Part of a small language model's weights.
Size: width 160, MLP 512 SwiGLU, vocabulary 1024.
Training: a variant of Adam for these matrices, 96M tokens, 5875 steps.
Each number is 200 + 40 x the weight over its row's rms, rounded and kept within 0 to 999. Layers, rows and columns count from 0. The size before them is the row's rms in percent of the matrix's.

# layer 8 MLP down (transposed), 512x160, rms 0.0842, rows 227-241, columns 0-159
107,221,252,184,194,164,188,148,284,228,217,206,203,223,180,215,177,171,165,190,149,147,228,167,182,183,269,220,150,197,226,151,228,180,107,137,201,207,246,221,179,171,271,211,199,268,265,127,182,178,167,221,224,203,149,232,150,234,214,153,151,158,240,124,108,145,165,214,199,206,199,141,191,317,181,197,189,240,154,147,221,164,210,178,198,178,124,200,256,163,222,224,196,219,217,309,203,121,244,170,171,219,204,156,199,206,269,176,148,141,215,170,156,183,244,202,180,170,225,192,199,253,222,210,148,222,172,192,142,195,281,108,192,206,263,185,186,225,188,176,138,198,276,162,171,199,209,157,267,160,200,193,129,239,168,228,200,208,158,185,204
101,181,258,204,218,165,245,181,189,258,186,176,207,210,165,237,154,152,202,188,271,176,163,185,157,258,163,179,199,258,181,154,174,195,201,202,214,202,243,199,197,302,213,214,102,193,171,188,151,245,217,234,268,156,239,280,208,185,201,151,195,195,172,169,186,228,211,208,137,225,252,284,174,196,203,273,249,160,182,223,182,160,255,171,196,138,165,204,205,182,154,160,193,264,185,266,229,237,215,181,227,269,168,172,194,251,126,272,160,187,167,133,179,191,225,244,296,157,187,201,132,215,186,254,159,204,175,173,277,186,178,186,237,194,132,282,170,253,259,154,289,196,273,196,180,227,170,132,185,176,209,188,226,195,137,182,244,171,181,251,168
094,234,208,89,193,205,142,163,163,202,146,238,190,120,226,196,226,109,140,184,137,186,265,228,189,119,199,242,281,156,233,210,153,252,218,228,230,147,250,225,240,230,172,230,133,227,256,204,208,185,198,141,130,174,140,236,260,259,224,220,212,227,259,201,191,244,187,170,164,270,224,243,266,171,209,178,237,115,162,235,259,219,225,228,207,151,179,168,148,200,221,220,148,198,219,224,216,208,174,197,204,152,212,117,235,178,189,228,198,186,185,203,164,299,198,116,192,260,134,231,226,181,214,172,183,255,190,226,223,234,247,120,248,193,225,161,178,213,156,195,171,163,247,173,157,220,208,266,182,203,235,247,184,208,150,154,179,190,205,194,156
095,207,209,156,230,235,202,103,167,149,213,222,173,182,200,147,124,208,113,264,211,198,212,220,243,200,179,204,218,176,207,236,212,163,162,162,235,124,201,254,150,157,192,224,203,261,269,181,209,144,226,155,234,211,195,224,205,215,195,123,181,149,115,272,200,140,195,251,163,194,207,200,195,207,168,212,185,203,148,128,184,235,161,153,244,246,216,228,195,237,195,191,226,227,244,191,178,218,227,165,206,270,176,247,212,277,296,117,242,220,169,161,165,267,195,210,297,164,217,178,157,267,189,104,227,225,196,179,174,210,211,183,224,231,156,157,173,142,165,256,264,267,195,183,207,219,179,199,163,266,231,198,113,179,243,223,134,235,222,241,196
104,208,228,117,161,222,214,218,221,202,227,234,246,223,215,200,149,192,238,253,200,207,228,237,209,210,203,220,174,220,252,245,222,206,174,222,179,205,134,145,174,180,169,149,200,130,212,206,204,156,200,258,196,224,184,225,243,146,173,201,262,243,115,224,184,186,205,236,145,251,203,311,170,233,202,139,298,252,119,238,184,214,231,183,211,353,225,173,291,207,195,183,177,264,204,272,164,177,172,215,218,179,208,232,201,195,204,181,213,137,177,148,235,123,244,159,151,207,195,189,180,142,126,239,194,180,215,220,259,210,277,202,219,155,186,225,297,180,189,197,245,104,184,191,230,184,165,251,196,202,201,228,166,180,155,184,247,223,159,173,247
094,198,189,145,228,236,181,234,217,164,157,229,251,200,219,134,143,161,215,167,178,204,181,221,164,128,164,245,246,156,235,180,238,128,193,182,193,163,197,149,158,253,180,214,143,177,192,189,100,141,245,172,229,175,143,115,234,173,197,209,122,148,168,192,222,215,224,210,140,256,179,255,204,217,225,191,197,226,70,246,165,195,245,282,249,252,169,158,268,213,182,178,169,165,183,201,235,291,237,259,195,223,222,244,191,285,202,267,187,205,248,213,214,226,182,180,151,179,131,239,230,157,208,179,168,156,152,214,256,201,169,205,235,138,235,133,187,161,176,172,242,197,213,184,242,203,218,216,241,217,213,244,242,255,114,192,158,221,139,214,220
098,205,173,141,210,172,199,170,270,244,277,198,209,147,168,190,249,216,192,201,201,151,169,199,179,186,163,237,211,195,205,148,212,232,238,148,172,183,219,158,235,192,329,231,218,167,189,207,93,128,213,172,200,131,157,180,191,155,209,183,187,195,243,115,149,226,207,222,284,229,222,186,163,197,182,234,167,205,176,149,199,232,216,244,245,274,225,215,233,216,212,225,59,188,187,223,221,185,211,213,287,184,199,186,171,164,147,248,134,189,167,166,249,141,109,229,202,161,219,237,208,206,198,164,228,198,208,206,198,265,181,210,139,243,132,221,193,169,167,256,242,210,152,231,214,269,181,185,257,262,157,217,189,200,129,170,189,164,217,102,184
101,249,172,202,257,180,230,178,179,180,238,198,158,244,219,199,210,149,241,243,217,228,273,152,205,109,182,231,205,241,267,234,198,146,215,194,200,221,184,186,194,253,231,156,144,110,173,201,277,287,246,235,201,182,236,214,101,134,257,168,195,253,125,287,173,243,139,154,218,206,265,143,224,149,193,178,192,191,217,217,181,150,138,199,238,140,192,202,209,242,237,214,192,158,163,240,219,180,150,223,156,189,126,160,178,160,213,223,144,224,292,238,202,197,235,221,176,251,233,166,169,177,232,258,183,156,161,248,177,175,222,193,215,179,226,136,204,174,249,194,222,182,217,168,219,265,229,196,151,102,213,157,242,205,127,214,180,255,231,217,243
101,219,210,173,191,203,194,283,192,225,294,213,214,226,154,152,98,148,154,160,256,211,174,146,210,202,224,190,204,167,221,233,195,219,235,230,136,218,222,245,265,125,236,228,195,176,138,205,173,187,200,204,179,177,170,283,186,220,251,237,193,266,228,236,219,197,193,226,295,121,193,233,148,185,200,120,219,179,153,222,206,275,145,218,163,241,173,224,232,210,117,169,252,184,227,281,155,194,221,160,222,188,217,206,265,190,258,251,228,193,187,154,238,234,228,136,177,241,155,317,177,272,201,286,202,171,225,239,141,264,279,155,145,262,208,154,200,195,185,206,168,204,187,214,238,180,247,227,183,183,215,212,191,175,197,173,171,193,187,195,239
108,182,235,190,193,147,213,143,211,212,261,105,174,237,243,201,219,141,131,203,234,220,187,248,172,224,151,242,210,178,257,120,223,160,200,246,228,228,199,191,223,265,211,277,185,176,205,208,209,166,265,176,226,117,159,213,189,211,207,257,186,248,251,184,233,203,200,221,248,258,246,176,211,203,236,190,173,140,161,228,171,174,201,211,174,106,142,215,234,216,176,167,172,208,187,286,151,226,234,230,222,239,191,264,228,204,124,190,252,277,251,259,216,199,191,243,246,216,148,183,308,151,245,127,214,275,174,86,210,227,243,177,242,269,230,247,211,243,249,196,159,247,158,200,235,238,164,199,191,228,213,182,243,167,225,151,221,195,197,234,216
102,204,182,209,214,212,183,145,181,140,133,227,159,160,262,189,264,258,149,232,258,144,179,211,152,221,185,239,217,233,129,207,222,208,218,246,179,294,188,179,190,191,207,192,292,238,224,191,199,210,171,298,264,189,191,146,211,169,195,214,195,203,217,150,185,133,251,284,225,176,219,226,137,188,207,269,295,220,244,149,229,214,230,171,176,188,237,165,164,240,197,252,217,282,121,259,199,206,170,246,219,211,175,234,206,177,213,226,230,164,213,201,249,150,207,254,176,186,195,156,161,98,217,122,147,233,268,182,233,181,262,213,209,262,180,203,143,158,263,205,238,228,248,174,198,235,129,117,201,233,198,235,182,236,179,180,242,164,186,222,222
098,176,181,247,156,234,148,181,197,121,189,224,172,239,280,191,229,247,237,158,114,166,216,265,203,206,233,260,238,171,222,181,151,148,182,174,265,192,211,200,171,125,220,233,114,228,166,212,168,273,226,174,234,160,228,198,122,203,186,198,140,246,246,211,172,129,250,194,195,209,172,188,188,228,193,198,224,211,132,243,209,208,194,191,186,241,183,231,294,218,250,156,224,198,185,260,171,151,120,190,183,159,195,145,249,174,288,183,207,219,209,180,158,199,131,108,162,224,236,151,142,199,147,241,204,183,190,241,246,188,292,231,216,238,248,216,179,269,185,221,134,203,248,206,200,188,142,248,182,199,218,140,257,165,206,184,133,170,156,149,174
104,153,228,152,223,198,175,214,202,276,107,149,287,291,183,215,220,187,220,186,177,214,95,243,202,273,203,166,200,182,197,167,244,204,222,231,172,206,183,165,216,205,175,145,176,242,208,133,218,240,233,219,175,199,133,197,228,159,124,196,250,174,242,202,132,193,186,125,204,224,151,237,187,168,161,224,247,168,244,142,174,206,200,178,191,125,156,215,245,222,258,222,137,183,276,168,297,192,227,218,205,178,198,215,111,234,131,210,176,113,178,255,183,214,225,170,187,172,197,229,243,191,185,188,156,210,207,181,238,235,207,239,156,208,158,239,232,155,216,117,176,159,166,247,245,102,184,185,207,228,169,160,125,192,211,227,198,272,156,229,164
103,160,159,233,238,230,146,172,263,222,234,174,257,271,252,235,211,209,216,142,220,180,182,190,170,187,233,188,230,212,248,222,202,231,155,227,226,185,228,208,205,254,166,214,281,248,176,206,209,205,175,173,117,248,208,204,226,195,229,141,214,205,188,253,237,152,187,279,187,233,162,177,223,188,319,186,108,173,113,215,176,195,254,201,176,171,230,164,112,226,186,274,205,205,190,259,237,129,242,148,175,130,224,209,177,246,230,276,201,192,186,198,274,222,140,165,179,244,198,214,157,241,224,123,177,204,233,244,208,245,217,256,198,226,217,226,177,113,222,195,205,311,138,175,189,175,203,227,207,270,139,161,195,242,226,193,161,217,267,222,178
101,147,165,185,256,257,177,217,179,136,249,133,216,150,167,237,180,226,238,185,170,245,189,251,133,255,169,232,192,204,209,191,288,178,174,182,149,152,148,229,198,123,227,236,220,239,264,192,131,225,175,173,171,208,214,180,179,211,112,131,209,201,178,209,247,202,223,198,256,166,218,161,148,138,231,177,154,147,142,233,158,182,190,232,201,123,198,225,184,254,149,168,215,181,195,186,267,220,195,196,198,151,175,176,197,271,217,274,209,200,203,250,129,239,151,202,159,224,150,193,234,164,162,244,224,238,178,185,184,232,195,262,179,119,89,259,119,208,218,221,231,159,183,203,189,270,189,123,226,145,221,156,242,193,189,161,215,209,108,215,201
# layer 8 MLP gate, 512x160, rms 0.0845, rows 228-242, columns 0-159
098,159,219,185,170,268,151,224,176,255,206,203,184,135,235,206,224,217,219,166,172,138,241,222,172,206,125,147,100,202,194,255,229,187,208,193,226,198,194,227,263,185,225,179,245,224,201,232,192,175,115,202,209,173,248,244,158,220,199,254,196,225,184,236,204,278,186,227,197,120,159,262,272,217,132,256,225,203,171,228,285,171,160,169,206,173,314,202,121,230,187,247,187,147,177,211,237,200,190,242,181,156,204,208,256,206,152,118,173,183,159,221,178,185,159,212,308,185,208,171,224,239,215,197,117,159,225,154,265,171,183,209,262,201,210,191,191,240,116,232,190,280,186,153,175,228,210,217,123,169,179,220,229,248,172,185,234,204,177,269,145
100,189,179,270,182,182,175,264,182,204,156,197,170,188,345,164,181,321,213,267,214,216,107,176,170,199,235,173,180,189,227,243,183,163,187,176,180,196,285,203,237,189,191,231,238,162,175,214,232,259,208,193,231,132,212,138,239,177,119,193,210,177,210,244,205,245,244,196,170,143,135,214,241,219,224,202,156,235,206,241,191,256,215,200,145,179,218,283,211,203,151,215,209,247,205,192,151,201,226,175,245,198,180,229,223,193,170,212,222,184,224,205,125,114,268,182,186,144,300,217,173,143,208,296,169,217,203,193,162,165,228,249,223,177,198,215,225,218,225,275,211,179,100,206,213,193,249,190,271,174,212,161,257,231,174,253,199,202,153,219,243
094,273,175,168,184,244,187,196,160,261,213,104,193,158,205,159,207,184,238,164,209,181,189,248,248,165,192,193,169,183,214,227,202,222,165,195,237,132,215,184,159,149,231,203,162,249,262,155,223,175,277,164,262,158,281,193,119,177,153,163,193,162,227,269,205,240,158,182,134,173,238,158,181,197,151,294,203,197,236,232,170,227,230,253,169,265,157,240,178,238,218,169,255,121,184,249,179,220,185,203,162,181,248,219,197,208,228,166,183,140,276,250,208,216,204,187,160,184,214,115,225,255,260,196,287,143,151,223,219,139,215,263,159,236,144,227,169,271,223,128,227,246,205,188,186,202,259,203,208,241,226,189,158,215,198,171,173,250,130,160,230
102,191,236,220,192,211,210,223,153,196,186,166,279,163,187,147,204,260,162,210,206,214,182,277,226,212,148,193,147,232,221,237,267,272,207,187,158,236,266,192,164,181,233,251,234,283,213,149,173,216,220,224,203,183,228,206,154,242,236,230,189,154,325,219,216,234,195,178,214,210,150,262,245,189,171,288,182,203,208,253,232,237,204,166,211,290,152,204,212,207,245,199,102,218,202,149,167,195,178,145,208,236,244,159,220,191,229,173,168,224,126,150,201,244,145,129,194,208,204,265,224,257,127,231,216,270,238,216,188,173,156,159,206,121,179,192,205,230,226,235,215,256,165,159,187,133,236,138,281,186,127,186,208,153,172,213,192,189,263,143,226
095,199,166,302,222,222,196,245,199,250,216,160,187,276,166,230,222,230,144,197,214,107,264,261,232,207,178,193,223,217,212,221,141,190,192,150,288,207,163,145,202,215,230,167,230,190,190,165,151,116,163,191,253,205,227,143,154,229,196,219,243,226,230,224,199,254,222,225,220,133,120,217,227,245,178,238,131,189,259,266,136,189,133,210,160,235,169,251,95,183,225,228,135,155,208,173,232,252,196,200,219,195,219,191,192,187,136,258,289,199,209,140,197,233,165,224,198,217,206,250,188,202,204,240,161,238,229,164,173,212,206,216,213,227,219,281,238,165,191,191,278,270,177,227,169,240,271,91,217,199,251,187,204,214,227,162,166,211,160,184,184
104,225,264,270,181,200,179,116,161,217,193,233,182,207,229,259,145,189,193,146,193,169,237,221,225,247,211,268,191,306,144,225,93,223,186,217,230,126,113,265,233,209,220,212,211,182,217,236,220,290,124,162,230,279,240,193,209,218,200,223,199,215,248,195,200,209,209,244,210,226,133,279,176,167,147,144,203,229,189,243,202,128,207,172,178,203,216,216,130,229,129,223,225,206,223,230,223,182,244,188,135,175,217,184,154,191,178,201,228,249,242,238,225,197,219,147,173,150,279,254,238,251,191,187,166,247,215,237,154,156,113,264,210,149,178,201,197,186,182,168,270,156,264,259,180,179,183,179,163,221,210,165,245,206,193,195,190,213,165,275,180
100,319,214,170,223,201,234,261,240,210,195,208,191,207,229,196,163,210,181,165,199,145,191,214,246,204,236,191,192,241,236,273,219,261,219,192,214,159,206,251,173,133,174,211,205,184,228,189,165,182,175,218,239,196,219,165,276,242,165,226,163,187,270,178,212,219,201,279,203,211,154,271,268,148,208,306,112,186,253,231,190,222,223,146,193,230,102,197,131,306,246,209,182,212,154,173,202,245,232,172,186,176,166,182,208,267,187,182,181,210,232,153,210,224,245,184,196,136,224,221,191,161,190,142,248,216,251,286,142,149,166,182,159,142,198,203,238,218,281,180,202,151,191,181,234,205,222,177,139,259,276,227,202,208,193,119,212,261,235,171,145
101,175,276,180,252,196,158,244,311,179,318,282,221,206,247,191,146,192,194,143,79,243,174,220,171,223,206,155,257,204,185,217,167,186,221,173,194,156,197,156,176,207,184,236,202,162,163,263,165,191,239,184,221,199,208,257,253,237,159,248,214,168,266,222,223,225,134,202,114,151,164,224,216,138,173,159,182,189,179,205,234,225,138,167,174,253,204,229,165,195,261,209,227,228,145,177,212,165,256,239,180,175,202,233,199,203,310,239,201,183,212,206,206,216,246,164,154,171,221,198,206,207,216,210,271,247,160,220,227,246,238,233,207,183,210,170,197,257,133,254,247,222,188,180,235,243,218,197,226,145,242,195,201,193,75,169,231,133,220,244,219
099,214,104,225,205,224,143,130,241,251,196,194,225,134,298,196,182,309,246,221,204,183,199,223,231,218,118,232,233,161,223,202,231,218,230,195,186,181,153,186,247,142,160,187,224,241,191,258,175,174,166,159,106,201,250,228,254,234,203,195,189,227,268,260,184,244,242,200,195,204,168,237,205,189,152,220,224,136,178,213,206,231,188,190,212,219,214,107,162,261,164,196,200,105,262,175,179,215,189,241,145,134,210,188,222,239,193,181,168,208,253,246,122,154,191,174,223,107,239,229,192,201,200,203,211,183,181,301,232,157,233,197,210,223,171,205,251,171,198,222,235,179,152,197,214,288,245,239,124,238,140,239,133,227,233,205,235,174,178,172,231
101,268,230,232,139,167,222,184,202,215,207,193,155,186,250,267,200,246,155,182,223,164,206,194,183,183,125,182,199,141,166,252,219,198,190,267,182,122,197,234,250,223,189,162,149,250,149,201,177,208,231,201,197,155,191,160,180,180,183,216,144,177,158,239,251,204,216,207,170,227,134,205,99,218,136,173,214,223,220,188,244,175,224,225,148,269,144,199,235,236,154,164,279,155,137,173,228,231,225,230,167,172,195,255,238,212,232,195,193,188,156,145,162,172,177,168,165,230,213,272,208,313,137,236,158,194,188,134,249,198,190,268,166,225,221,201,191,172,194,245,214,183,78,233,220,146,147,190,261,231,208,239,170,268,140,181,216,221,131,115,155
095,114,81,171,192,56,241,197,197,176,135,222,190,177,191,160,182,265,201,233,208,187,221,237,210,228,211,147,178,254,237,254,234,234,200,234,157,257,162,207,211,157,166,257,224,236,168,219,192,179,186,178,182,158,161,167,209,192,216,211,281,230,226,143,192,172,192,224,166,156,265,222,145,227,208,204,123,247,215,193,208,224,189,251,223,203,274,222,95,109,181,233,206,162,201,190,221,223,258,148,162,158,129,186,180,215,180,212,99,266,216,245,195,183,174,213,243,224,141,187,253,189,205,273,159,189,212,189,194,164,220,184,120,194,210,287,197,181,178,202,281,228,220,242,112,198,192,222,227,206,203,158,170,209,201,172,207,230,231,192,231
099,213,177,233,196,161,166,191,248,204,167,195,188,164,257,175,195,251,207,186,216,243,142,203,192,278,171,161,186,211,159,143,160,189,204,180,71,172,150,179,150,166,127,252,172,171,208,229,180,165,141,157,183,167,228,102,170,177,218,250,257,192,174,180,187,183,288,217,153,218,220,192,175,225,164,243,251,151,273,179,211,229,124,217,172,214,220,215,251,193,232,177,178,254,164,205,183,254,192,208,181,119,158,173,200,190,197,225,269,171,209,189,164,267,165,205,216,171,175,205,250,191,217,243,240,167,156,193,239,138,103,286,297,173,199,160,197,227,208,145,161,248,182,140,208,142,183,108,204,199,222,241,241,247,212,200,152,124,208,207,252
103,159,163,202,191,117,157,178,229,252,142,216,149,178,258,221,158,228,230,166,178,183,188,228,232,187,210,84,216,250,239,190,183,254,158,216,238,161,281,249,250,187,157,196,172,173,159,231,172,275,244,199,226,168,240,288,252,316,239,206,136,132,187,248,201,243,251,146,212,177,216,186,227,245,230,243,207,229,205,240,203,291,131,177,165,249,214,186,176,159,157,172,245,173,267,207,201,214,221,229,173,277,185,241,205,213,201,194,189,221,157,237,207,177,217,205,110,176,238,157,251,166,203,187,243,134,177,197,243,228,225,222,227,177,193,228,212,143,167,228,139,179,118,225,228,217,218,181,227,199,180,201,247,230,166,100,182,131,215,180,183
102,185,202,193,176,195,173,176,201,198,273,215,167,172,243,102,205,156,129,204,169,239,263,179,112,271,170,189,155,143,171,238,224,223,232,213,152,155,231,244,205,132,166,224,201,201,178,125,188,139,185,221,309,189,241,177,187,205,223,278,229,195,253,185,203,314,144,156,120,119,207,188,133,205,221,288,184,225,225,205,184,224,148,161,223,196,206,151,204,241,255,224,134,247,200,259,234,214,133,166,191,244,198,215,155,210,198,166,227,235,227,192,110,183,196,140,207,176,137,232,161,190,207,176,252,194,131,180,203,249,168,160,188,211,234,230,194,146,217,212,192,235,135,215,238,194,145,222,163,215,185,192,189,210,184,285,203,197,151,203,150
095,238,253,162,131,120,210,154,246,167,150,212,217,184,170,195,165,189,200,245,139,230,282,285,184,201,170,252,174,224,187,202,101,214,251,231,180,219,196,161,190,224,122,241,226,150,165,224,240,137,195,210,275,252,248,144,254,185,325,209,234,147,173,210,200,266,227,220,187,209,232,135,184,182,198,119,226,173,224,187,213,200,203,274,223,206,150,283,189,211,235,164,172,199,180,233,250,141,227,200,163,194,229,175,217,179,176,210,199,150,253,246,171,243,145,217,120,141,258,172,189,191,239,175,208,186,245,220,251,166,210,249,228,177,211,159,220,206,111,171,187,100,206,204,164,174,221,154,181,168,196,239,187,239,140,240,199,170,221,230,198
# layer 8 MLP up, 512x160, rms 0.0793, rows 228-241, columns 0-159
100,213,227,193,189,203,271,209,264,142,168,185,206,216,190,167,299,214,212,175,218,201,179,223,211,129,231,208,234,203,245,169,145,206,248,136,201,205,256,206,176,170,178,251,158,168,218,230,246,249,151,195,142,129,158,163,222,165,167,211,216,156,223,259,208,212,235,126,220,150,108,193,203,167,226,231,193,149,170,204,239,270,197,230,198,154,261,230,207,190,190,237,227,253,124,151,161,227,204,172,207,251,136,183,221,155,248,257,218,148,120,162,251,228,133,223,152,176,230,199,169,223,154,150,255,235,162,181,202,296,177,146,197,141,174,154,225,221,150,242,169,211,189,254,235,151,143,208,217,123,90,203,183,196,193,130,229,210,207,217,147
096,272,148,128,228,156,239,138,171,257,196,155,224,215,195,188,169,217,225,158,213,213,205,192,222,236,188,193,229,172,138,185,220,257,278,262,185,281,131,164,227,245,148,267,228,169,223,221,221,242,229,219,153,254,186,220,180,108,268,202,187,155,212,188,169,85,183,208,164,222,189,107,145,139,198,141,202,201,159,155,196,175,199,237,143,185,264,164,216,159,208,119,152,141,211,239,157,225,269,196,179,210,127,226,158,194,213,187,158,205,224,180,223,172,227,212,220,255,183,223,220,226,230,154,190,177,197,176,267,217,192,229,166,227,213,169,184,196,181,280,122,227,275,296,170,195,142,268,201,179,243,173,235,210,222,206,179,199,226,188,145
097,180,214,215,128,242,159,197,222,249,137,192,175,183,202,275,216,239,189,139,250,193,212,156,145,194,224,135,251,247,171,178,123,134,190,137,111,157,212,265,229,187,206,222,203,216,199,158,128,267,191,262,185,216,207,104,230,183,186,152,135,146,211,120,211,224,211,221,163,197,222,218,210,248,198,206,117,153,251,142,175,197,247,186,175,192,184,205,166,200,147,187,204,202,182,187,279,220,207,203,181,181,187,280,233,204,168,239,228,175,225,193,261,207,202,172,176,165,164,178,280,161,159,117,157,197,149,169,203,161,173,165,191,253,248,197,158,172,160,195,124,243,193,206,256,222,200,217,243,218,123,155,219,272,217,181,185,229,198,79,203
105,227,178,286,158,240,153,225,170,211,282,264,222,307,178,201,251,117,219,212,252,209,130,268,166,109,208,206,239,263,251,205,181,267,200,171,203,239,156,257,212,138,171,222,229,192,242,165,208,237,268,233,261,258,221,242,216,191,197,208,232,187,226,244,246,215,246,173,221,304,217,221,181,224,163,215,190,160,206,216,186,144,201,186,228,174,171,268,239,262,222,233,158,202,204,298,177,216,159,248,199,220,173,295,237,232,194,120,183,183,187,204,188,216,186,166,213,242,237,215,134,276,166,202,204,146,204,199,200,157,211,241,223,223,198,132,250,178,275,232,180,230,169,196,172,184,179,200,153,225,225,113,202,206,189,239,155,187,184,195,249
099,258,183,137,215,242,273,244,208,226,203,208,227,177,178,187,242,185,235,136,255,164,193,230,201,117,176,191,229,209,214,185,177,218,168,257,138,239,184,249,197,297,212,252,143,157,140,209,174,108,166,205,195,243,184,200,185,158,229,189,213,188,199,144,188,182,252,198,146,183,209,198,233,193,206,216,237,227,172,212,166,193,182,189,183,189,196,187,191,148,160,177,146,160,95,221,254,169,200,225,187,247,216,130,197,283,255,163,88,187,205,173,253,218,148,148,196,199,141,275,207,114,276,211,194,170,282,242,248,216,223,254,212,237,114,162,221,207,159,164,248,262,145,224,191,249,261,213,216,214,154,172,211,237,163,172,168,235,227,229,260
105,215,189,252,140,272,285,194,266,144,214,257,192,235,232,246,197,104,233,246,177,214,200,231,240,172,205,177,237,124,222,205,204,207,120,169,180,184,192,201,171,238,203,167,216,147,234,258,226,220,145,207,181,215,225,160,239,170,175,187,281,158,189,268,257,142,246,181,245,155,232,140,152,161,208,134,227,247,189,158,233,210,173,169,139,178,217,222,147,229,254,216,184,211,230,224,176,189,246,228,170,118,191,204,176,180,163,248,214,104,251,225,211,98,285,211,178,189,181,166,266,204,258,237,246,160,226,173,174,137,220,168,280,193,210,218,237,274,245,169,171,170,159,169,199,159,156,252,158,184,186,213,189,205,138,200,227,193,162,205,156
101,273,238,171,178,104,200,130,180,199,214,157,242,174,216,138,172,164,157,138,173,196,188,126,181,189,214,175,165,183,202,213,214,256,202,173,228,209,186,165,231,140,139,230,171,220,185,212,174,186,155,191,168,243,206,254,237,271,194,165,125,209,211,130,193,166,180,202,191,225,281,198,164,227,187,205,227,148,200,211,200,155,167,152,250,221,273,216,138,233,212,183,215,185,167,149,243,258,143,196,182,155,252,215,228,227,262,156,284,253,252,253,225,291,268,211,215,184,263,156,142,176,183,148,231,206,190,249,126,131,197,147,277,109,103,222,155,161,231,191,215,181,193,249,177,231,166,150,157,173,232,218,239,185,203,223,215,235,173,192,211
100,197,196,241,203,266,193,229,186,187,166,186,181,220,222,136,162,124,230,202,237,172,177,287,180,79,188,182,221,131,236,151,169,276,159,205,257,180,182,262,168,170,199,181,267,170,204,275,270,193,176,152,208,150,159,227,207,273,238,149,217,170,277,197,162,202,211,197,167,218,200,209,229,180,178,194,255,224,122,236,229,133,235,216,249,151,202,199,266,227,185,262,179,136,247,177,241,195,234,206,173,175,223,164,150,173,162,216,265,131,137,178,164,175,118,170,188,208,242,184,135,189,167,212,168,244,207,245,148,181,172,210,179,176,212,303,277,164,242,237,158,187,225,184,136,199,150,170,194,219,136,259,159,203,244,204,185,171,213,212,182
105,167,171,163,226,193,218,151,215,222,184,135,170,236,213,193,142,233,210,167,278,203,189,245,275,263,155,213,298,238,300,134,177,233,243,183,113,241,211,168,162,261,170,155,153,132,206,222,153,167,195,225,172,159,213,250,236,266,159,206,168,152,177,198,180,167,228,144,170,237,209,251,223,184,222,209,228,272,150,272,153,234,217,107,218,167,270,106,184,179,181,233,213,159,195,221,196,234,141,151,201,211,216,170,202,215,101,240,190,200,188,205,176,174,207,172,214,163,239,218,261,137,197,230,284,238,224,216,161,245,215,147,214,197,210,245,183,249,263,183,190,197,135,215,202,177,201,221,129,206,158,188,172,201,252,119,208,168,206,203,198
100,250,235,214,132,211,191,110,200,208,277,251,265,193,195,173,163,177,191,206,127,233,166,199,217,195,191,143,192,232,219,208,175,234,276,207,263,209,169,175,237,200,212,140,164,204,227,225,184,131,187,225,158,179,159,263,212,182,150,115,253,264,107,139,130,213,169,191,262,143,216,213,200,151,192,174,224,217,227,236,164,245,231,173,273,93,208,253,184,243,249,249,207,168,236,220,212,249,190,154,182,163,263,200,126,233,223,255,192,135,171,213,192,207,219,222,205,195,209,207,207,220,248,147,231,195,159,211,187,156,196,211,162,208,228,232,168,192,124,228,268,220,271,177,222,200,234,237,127,128,297,200,181,241,202,271,157,228,192,222,181
098,226,199,178,230,240,143,200,168,233,184,207,183,232,238,214,189,185,175,200,190,327,189,170,261,184,272,155,162,190,167,208,256,131,194,190,251,166,257,286,160,278,163,245,174,157,208,246,228,203,166,211,184,203,249,247,241,243,243,177,146,207,208,251,205,139,177,212,188,256,211,275,217,288,185,166,202,228,175,189,275,185,198,193,233,130,245,177,184,170,156,238,233,164,213,174,224,217,190,171,227,231,342,165,171,227,240,127,225,226,220,217,224,136,186,157,216,215,162,235,167,149,194,226,256,227,215,166,188,203,232,198,268,192,111,186,163,187,232,196,227,226,193,196,177,228,218,207,104,190,231,126,220,229,211,190,104,251,183,261,217
101,191,238,184,208,232,268,176,144,192,238,212,219,270,240,173,137,268,218,216,177,144,195,179,165,182,248,180,263,152,226,216,184,240,267,198,172,195,223,188,124,253,220,215,185,262,163,219,163,195,223,161,273,105,153,218,220,154,203,224,228,112,220,157,230,179,171,237,149,179,218,275,186,178,125,177,205,191,116,225,215,189,215,173,190,200,273,149,230,262,125,158,204,236,175,202,237,197,160,206,139,206,200,208,205,136,111,193,200,170,179,215,193,146,193,230,276,300,204,214,161,206,192,197,194,176,233,138,100,222,160,215,237,154,190,245,243,236,219,253,169,188,288,212,217,141,197,132,237,208,261,148,198,154,177,219,210,201,236,174,234
104,195,252,232,180,156,182,225,195,173,219,245,136,190,175,198,263,186,217,212,193,220,194,182,153,249,203,265,247,161,261,197,193,63,256,197,213,174,146,167,228,186,156,174,267,160,221,222,175,142,187,242,193,259,159,164,236,185,190,237,174,260,193,192,207,269,217,167,142,215,223,231,248,184,262,206,221,232,262,239,229,195,237,183,209,261,240,209,135,133,211,207,201,168,288,131,242,266,189,140,242,156,214,194,232,173,303,239,230,230,217,197,190,177,207,210,277,221,203,175,229,220,212,133,164,195,161,170,205,184,229,193,200,189,180,199,177,210,179,216,234,209,292,185,260,153,100,216,218,249,229,302,281,181,262,244,151,217,210,185,173
097,204,178,105,148,122,158,220,216,212,184,187,207,187,226,137,261,211,122,102,146,172,215,158,182,194,174,193,215,155,244,170,226,236,215,199,188,168,214,159,230,145,221,238,255,160,189,139,133,194,234,238,223,184,164,198,160,161,213,180,217,192,208,141,221,187,218,169,271,201,182,217,116,176,222,188,233,204,164,200,213,227,171,164,219,141,166,171,253,154,220,214,194,175,208,268,248,168,213,216,215,200,241,232,214,245,254,198,237,202,178,133,130,117,196,230,229,184,275,267,165,172,211,253,151,175,160,194,260,232,198,244,237,59,271,196,205,143,160,202,196,179,206,305,239,221,179,249,201,208,194,254,217,232,251,273,199,151,172,176,249